config.yaml
d_model: 128
n_kv_head: 2
optimizer: "soap_variant"
Each number is 200 + 40 x the weight over its row's rms, rounded and kept within 0 to 999. Layers, rows and columns count from 0. The size before them is the row's rms in percent of the matrix's.

# o: layer 3 attention output (transposed), 128x128, rms 0.169, rows 4-12,36-43, columns 0-127
# v: layer 3 attention value, 64x128, rms 0.184, rows 5-12, columns 0-127
o4,114,218,269,220,72,131,240,241,180,188,171,223,247,225,185,169,244,195,176,238,228,192,195,238,214,220,238,136,239,217,141,159,136,148,191,209,203,136,275,203,181,184,163,155,171,145,228,187,193,195,160,207,242,201,233,180,223,248,183,208,150,185,266,279,227,201,226,235,169,157,239,223,142,208,183,188,136,184,122,225,136,199,209,215,200,192,217,258,230,224,138,135,271,187,151,187,210,160,206,208,198,205,149,175,266,225,235,197,171,207,197,204,271,233,201,193,245,232,156,223,157,60,253,221,178,259,216,241,187
o36,087,262,138,133,224,233,200,226,226,193,172,155,99,210,193,191,122,214,205,166,227,184,247,172,215,149,221,318,200,186,291,206,241,196,170,168,188,254,206,191,151,227,254,197,167,233,199,209,178,196,235,233,177,170,169,214,181,160,191,146,177,156,119,91,176,146,191,178,245,254,132,227,247,180,205,205,208,224,243,211,221,217,185,181,230,244,195,204,177,153,237,210,104,169,295,230,228,148,147,204,119,229,211,175,155,191,209,212,202,116,211,202,155,163,181,201,193,176,233,152,168,274,201,240,181,219,241,152,217
v5,105,233,148,204,184,196,172,213,228,226,243,248,179,176,146,225,250,164,162,208,221,197,211,154,177,188,190,234,219,213,129,195,224,179,204,260,231,179,206,140,199,166,184,228,227,127,145,148,201,217,188,259,178,217,226,295,200,159,242,218,226,136,187,160,240,210,226,167,267,227,262,236,204,167,289,149,231,189,282,189,269,243,179,178,231,179,172,178,228,153,156,180,214,252,215,221,189,190,110,214,181,273,190,209,231,142,165,194,202,175,118,212,207,208,150,207,94,137,186,143,165,173,196,260,209,117,227,275,124
o5,117,288,201,224,247,185,199,147,148,202,172,192,235,224,273,223,238,206,219,230,189,204,142,202,229,228,194,208,296,194,237,224,235,192,160,186,259,255,275,182,213,161,185,208,183,238,218,222,249,248,241,115,208,196,244,211,177,169,218,214,250,169,155,184,270,256,221,225,211,248,238,203,195,145,132,151,202,219,200,176,208,167,137,98,188,137,187,132,201,183,204,197,199,201,167,222,147,251,225,228,136,311,182,230,161,248,175,197,173,180,252,201,206,170,223,230,148,191,173,233,186,212,139,294,108,182,188,255,250
o37,099,201,186,238,214,195,213,197,155,205,189,218,182,219,200,243,165,206,174,176,181,153,188,224,230,129,166,182,143,228,215,154,207,241,212,187,166,145,142,203,236,229,145,154,201,265,168,201,179,244,166,227,194,199,143,111,201,232,232,196,172,267,220,154,160,234,183,204,199,163,126,196,217,248,185,263,204,265,198,262,215,128,251,240,296,237,204,244,98,208,165,235,177,177,224,218,213,218,233,161,202,196,194,190,146,244,233,236,198,203,159,195,199,191,132,184,212,238,125,156,225,219,276,54,246,263,158,137,153
v6,102,271,224,248,245,139,140,211,255,177,190,195,159,178,248,198,147,321,171,224,249,213,138,179,184,185,221,182,218,195,171,195,175,174,207,232,215,210,175,122,148,181,145,296,285,165,186,192,238,244,201,149,111,210,159,167,181,223,261,210,117,159,172,200,223,203,217,162,292,112,169,173,185,190,176,250,242,188,212,231,188,209,197,184,270,140,220,181,241,204,213,157,281,234,217,204,209,224,204,199,226,255,192,142,235,200,246,182,232,190,102,192,202,138,227,197,188,194,235,211,158,171,238,149,231,214,238,208,163
o6,112,189,166,204,254,223,176,192,215,196,168,249,191,189,180,217,200,231,239,211,252,224,215,154,207,198,185,108,155,211,171,112,191,228,179,170,200,215,231,118,245,132,146,250,133,170,197,227,175,171,189,138,230,127,245,182,254,193,174,169,195,303,230,186,227,180,268,166,262,183,112,129,199,124,163,181,179,274,204,141,206,163,183,229,196,183,182,208,149,206,176,198,216,186,227,199,206,247,232,194,174,190,155,205,243,282,229,152,193,165,262,206,197,192,202,309,115,248,202,198,211,192,156,187,178,233,294,153,175
o38,091,136,174,129,153,231,252,228,222,203,224,180,208,258,173,102,242,131,137,200,106,198,207,194,223,229,207,199,199,173,153,250,164,215,199,187,207,113,245,205,245,262,272,193,233,274,177,180,156,219,192,246,228,237,199,219,193,200,193,216,240,167,243,228,242,209,165,294,167,214,284,209,160,271,274,229,125,154,199,255,219,248,190,172,223,184,209,185,222,186,145,195,188,193,220,191,159,162,251,209,211,178,232,178,159,114,182,155,190,246,168,261,204,252,206,135,245,127,200,221,227,180,228,234,188,123,187,212,223
v7,117,142,186,164,291,152,224,174,159,186,262,200,220,262,300,166,201,211,181,212,146,194,192,226,140,226,193,234,210,302,145,196,238,189,233,171,243,176,209,186,141,160,200,304,234,170,186,267,147,176,219,195,252,257,152,124,154,179,196,278,129,177,173,230,221,213,177,124,156,191,177,183,154,256,165,228,218,174,221,203,196,209,187,196,220,207,200,153,214,206,142,239,199,202,225,228,143,229,110,179,211,212,261,237,193,195,177,206,211,122,128,212,251,146,173,205,239,236,229,221,128,201,191,173,213,275,191,174,206
o7,113,192,130,239,192,197,240,237,122,176,228,200,191,213,167,253,175,154,179,255,206,165,217,180,205,195,144,211,184,156,178,172,228,157,162,172,186,142,226,156,234,273,269,289,199,211,213,182,127,146,229,265,238,197,188,172,213,295,174,159,254,175,168,228,215,117,212,174,236,144,104,209,230,226,199,227,237,152,239,169,211,190,205,138,123,208,195,209,174,218,167,166,191,202,198,242,160,255,122,201,221,245,159,176,164,172,280,197,152,253,191,164,162,161,185,260,150,155,207,175,173,274,177,246,220,217,232,240,274
o39,088,258,185,187,223,269,144,212,274,188,178,158,154,198,170,127,202,177,267,161,193,219,190,176,237,214,162,267,205,205,226,160,173,230,161,231,137,279,229,176,273,217,199,164,142,204,216,196,197,242,204,159,175,142,213,232,155,191,170,191,213,219,211,210,199,230,203,220,154,182,229,144,131,198,221,213,176,208,178,236,260,198,175,250,269,195,200,235,225,202,262,290,225,208,228,185,232,197,240,280,172,165,235,161,193,183,142,189,312,210,200,223,205,305,252,119,219,216,206,106,259,175,181,152,128,154,219,150,193
v8,107,243,201,177,227,196,197,168,169,187,213,138,144,242,225,156,213,237,209,197,153,231,191,222,238,251,196,158,238,161,62,151,172,170,230,154,228,190,165,100,162,194,98,187,245,173,187,188,178,171,245,230,182,159,198,225,235,199,231,209,208,256,162,187,175,192,176,205,197,218,221,146,138,236,206,235,177,126,167,230,171,216,218,263,203,215,177,213,162,243,233,232,276,196,246,253,244,200,313,254,190,221,197,176,216,201,147,206,260,206,112,253,265,242,188,178,115,223,261,159,159,151,211,247,164,225,202,215,182
o8,112,131,238,202,222,184,226,174,244,234,181,203,235,208,152,218,243,186,170,290,268,246,216,180,128,159,305,164,167,170,236,166,158,187,215,234,276,230,234,181,225,192,160,170,166,182,235,227,148,83,229,249,200,180,258,236,153,112,203,209,234,254,142,131,237,159,178,295,208,228,252,224,195,224,180,212,185,189,247,236,157,193,125,207,131,157,194,166,184,194,175,231,93,204,173,176,174,211,181,242,181,278,215,194,227,142,250,227,169,204,181,212,216,250,177,224,260,176,211,226,183,199,191,240,220,207,216,225,208
o40,099,196,145,199,163,231,208,208,214,212,169,214,211,165,225,178,169,119,227,112,223,238,224,155,225,222,170,219,186,181,243,250,184,201,191,202,190,218,227,310,242,159,219,229,128,150,158,224,184,272,225,128,253,156,140,224,191,219,189,217,160,157,257,299,207,197,211,199,212,170,143,258,196,205,215,199,263,223,214,172,279,242,178,135,184,259,218,200,197,203,238,142,216,142,293,164,147,240,151,229,137,193,172,157,170,182,213,173,189,279,247,164,165,213,205,165,288,264,223,206,246,250,163,232,182,227,241,197,243
v9,097,175,160,154,163,161,235,119,265,157,206,133,214,206,153,208,240,200,207,264,230,203,152,236,169,129,170,135,194,162,260,187,103,194,170,164,298,212,192,205,215,216,222,200,195,256,180,231,213,184,269,204,167,257,202,152,125,215,221,194,150,142,163,207,143,159,122,195,234,185,168,134,167,196,259,221,136,245,211,210,178,206,196,250,216,229,282,205,268,229,157,237,286,181,269,211,226,192,181,233,170,175,196,168,179,154,179,176,200,229,187,189,209,157,169,169,170,261,176,189,252,178,167,248,171,131,274,203,206
o9,110,126,251,226,208,221,210,280,220,222,228,159,259,136,164,117,228,207,215,202,224,132,232,217,218,204,178,194,168,144,269,186,231,248,219,239,214,189,137,133,237,252,219,133,154,160,187,186,159,177,166,155,218,180,169,135,183,146,220,187,203,131,154,206,228,136,313,174,180,216,233,175,147,194,190,126,148,199,195,162,222,148,209,195,218,135,203,256,169,178,173,238,247,221,190,192,246,223,166,181,154,176,214,238,221,250,210,284,195,155,195,215,188,134,147,133,283,200,162,257,170,195,194,224,248,241,244,231,208
o41,087,223,221,196,236,191,191,232,138,141,208,249,145,248,214,235,213,257,158,216,154,167,181,201,195,229,195,238,209,276,167,223,236,203,261,175,182,171,237,184,118,149,200,202,214,243,213,202,204,206,165,188,239,213,212,240,173,218,135,179,195,285,157,109,207,220,165,187,217,254,259,164,264,136,125,216,231,148,242,223,189,258,201,254,177,213,141,165,165,160,208,212,163,187,169,212,144,122,182,165,198,209,211,185,118,175,208,170,213,160,149,178,174,250,260,261,174,172,258,172,190,254,199,159,147,317,165,114,219
v10,102,212,183,201,197,146,202,152,198,284,184,211,226,115,213,243,189,203,240,198,171,160,232,150,236,273,232,212,173,188,146,201,219,323,200,182,169,236,194,197,146,265,213,167,248,170,226,173,161,217,243,224,198,214,227,193,206,235,237,228,180,170,184,159,272,190,152,144,257,221,250,223,203,299,220,217,241,276,194,211,201,204,195,117,208,219,235,172,211,180,159,127,287,289,189,182,143,191,160,183,221,252,107,169,213,153,250,179,204,178,189,259,219,217,190,199,257,176,181,190,195,211,227,196,207,149,143,134,114
o10,111,193,139,250,242,191,199,160,209,158,169,154,247,141,214,244,216,201,214,201,239,297,217,229,188,190,219,195,180,141,206,184,219,232,210,200,205,167,103,228,120,192,259,259,160,206,148,185,209,217,184,239,254,231,213,151,248,210,149,242,231,169,128,177,249,202,115,185,233,161,272,143,206,224,247,156,163,224,229,191,188,151,185,255,215,181,250,195,209,218,237,157,258,137,178,214,210,204,236,176,214,222,187,176,203,211,106,251,140,180,268,279,158,203,174,258,136,134,232,154,189,265,251,223,208,170,217,281,206
o42,081,217,287,165,239,237,205,253,120,187,226,183,166,249,221,194,224,169,161,164,158,185,199,169,179,181,202,199,240,270,259,173,215,168,202,207,272,141,305,234,233,256,159,220,131,159,165,220,147,106,218,244,166,159,203,259,198,195,201,166,230,178,273,276,167,131,305,221,194,235,176,198,204,200,145,165,168,236,224,227,198,223,229,290,228,248,197,229,179,210,167,245,186,232,229,223,227,235,177,229,213,233,212,219,191,193,222,220,202,284,243,175,145,224,198,164,241,277,180,208,181,169,160,193,216,238,263,157,259
v11,109,284,242,195,221,150,215,230,151,183,138,225,188,203,195,205,127,265,191,216,225,112,113,131,276,206,210,255,203,195,248,176,208,186,219,195,158,236,150,242,293,147,145,163,201,222,133,163,204,169,219,222,179,184,223,275,187,232,200,200,244,194,220,194,231,196,220,236,213,189,278,195,211,227,218,227,210,227,240,197,158,190,145,193,161,150,218,173,176,242,258,213,202,297,275,177,214,177,191,165,241,279,161,249,173,192,145,178,204,253,181,188,202,250,148,209,110,172,161,180,202,113,277,242,198,192,234,209,227
o11,111,279,245,193,209,80,169,127,190,172,174,273,195,148,221,206,243,254,149,208,272,156,211,104,245,221,224,193,207,189,178,176,265,257,183,168,201,247,200,228,215,241,238,193,195,218,191,179,261,226,120,209,166,180,140,272,249,206,196,249,208,210,268,156,249,233,175,221,225,196,182,170,225,165,241,167,201,194,125,144,208,170,135,226,172,199,214,228,211,225,197,194,171,189,172,147,186,277,183,183,209,216,191,254,205,241,246,321,185,171,216,152,207,247,220,180,240,141,164,188,146,126,233,257,183,223,192,204,197
o43,094,140,108,186,214,251,187,228,205,180,231,154,204,195,153,200,226,117,252,231,175,224,232,181,227,240,164,202,248,200,209,171,200,205,177,265,181,174,227,84,230,228,214,270,203,191,256,211,149,177,203,160,223,195,215,198,177,274,173,135,219,224,147,232,156,172,254,197,237,226,127,182,99,215,210,206,179,168,204,216,228,219,195,207,252,268,185,199,177,168,226,270,264,146,198,238,265,126,210,191,175,172,190,136,155,163,176,101,198,227,223,207,228,210,265,183,218,235,289,244,171,253,176,132,222,209,171,144,195
v12,093,158,216,194,273,241,209,225,114,196,221,169,202,222,175,177,195,176,156,235,204,178,228,180,205,212,198,246,226,239,201,214,154,217,269,217,321,195,246,290,236,170,218,166,203,272,236,226,194,259,189,152,215,206,184,177,92,218,165,264,194,288,183,183,194,261,199,204,124,143,193,215,259,185,179,177,270,172,188,190,177,159,215,175,196,279,145,193,265,151,214,187,119,143,182,222,252,125,228,225,273,230,244,193,239,176,200,189,164,165,204,148,246,164,191,193,168,176,192,192,246,201,164,190,120,199,242,196,149
o12,112,187,242,121,161,193,195,277,220,167,207,243,140,163,198,178,180,250,133,201,172,186,114,216,212,199,192,185,240,242,182,247,125,190,239,159,232,154,273,251,207,205,173,198,126,256,172,180,142,178,175,170,183,227,223,251,133,327,154,180,238,142,201,206,242,215,236,150,166,181,164,225,188,209,260,172,255,208,271,192,219,119,242,200,203,194,242,284,229,245,228,132,220,157,188,229,224,240,177,247,179,141,252,147,168,183,182,141,195,148,171,232,188,254,160,210,240,178,167,193,218,178,234,194,167,187,194,176,255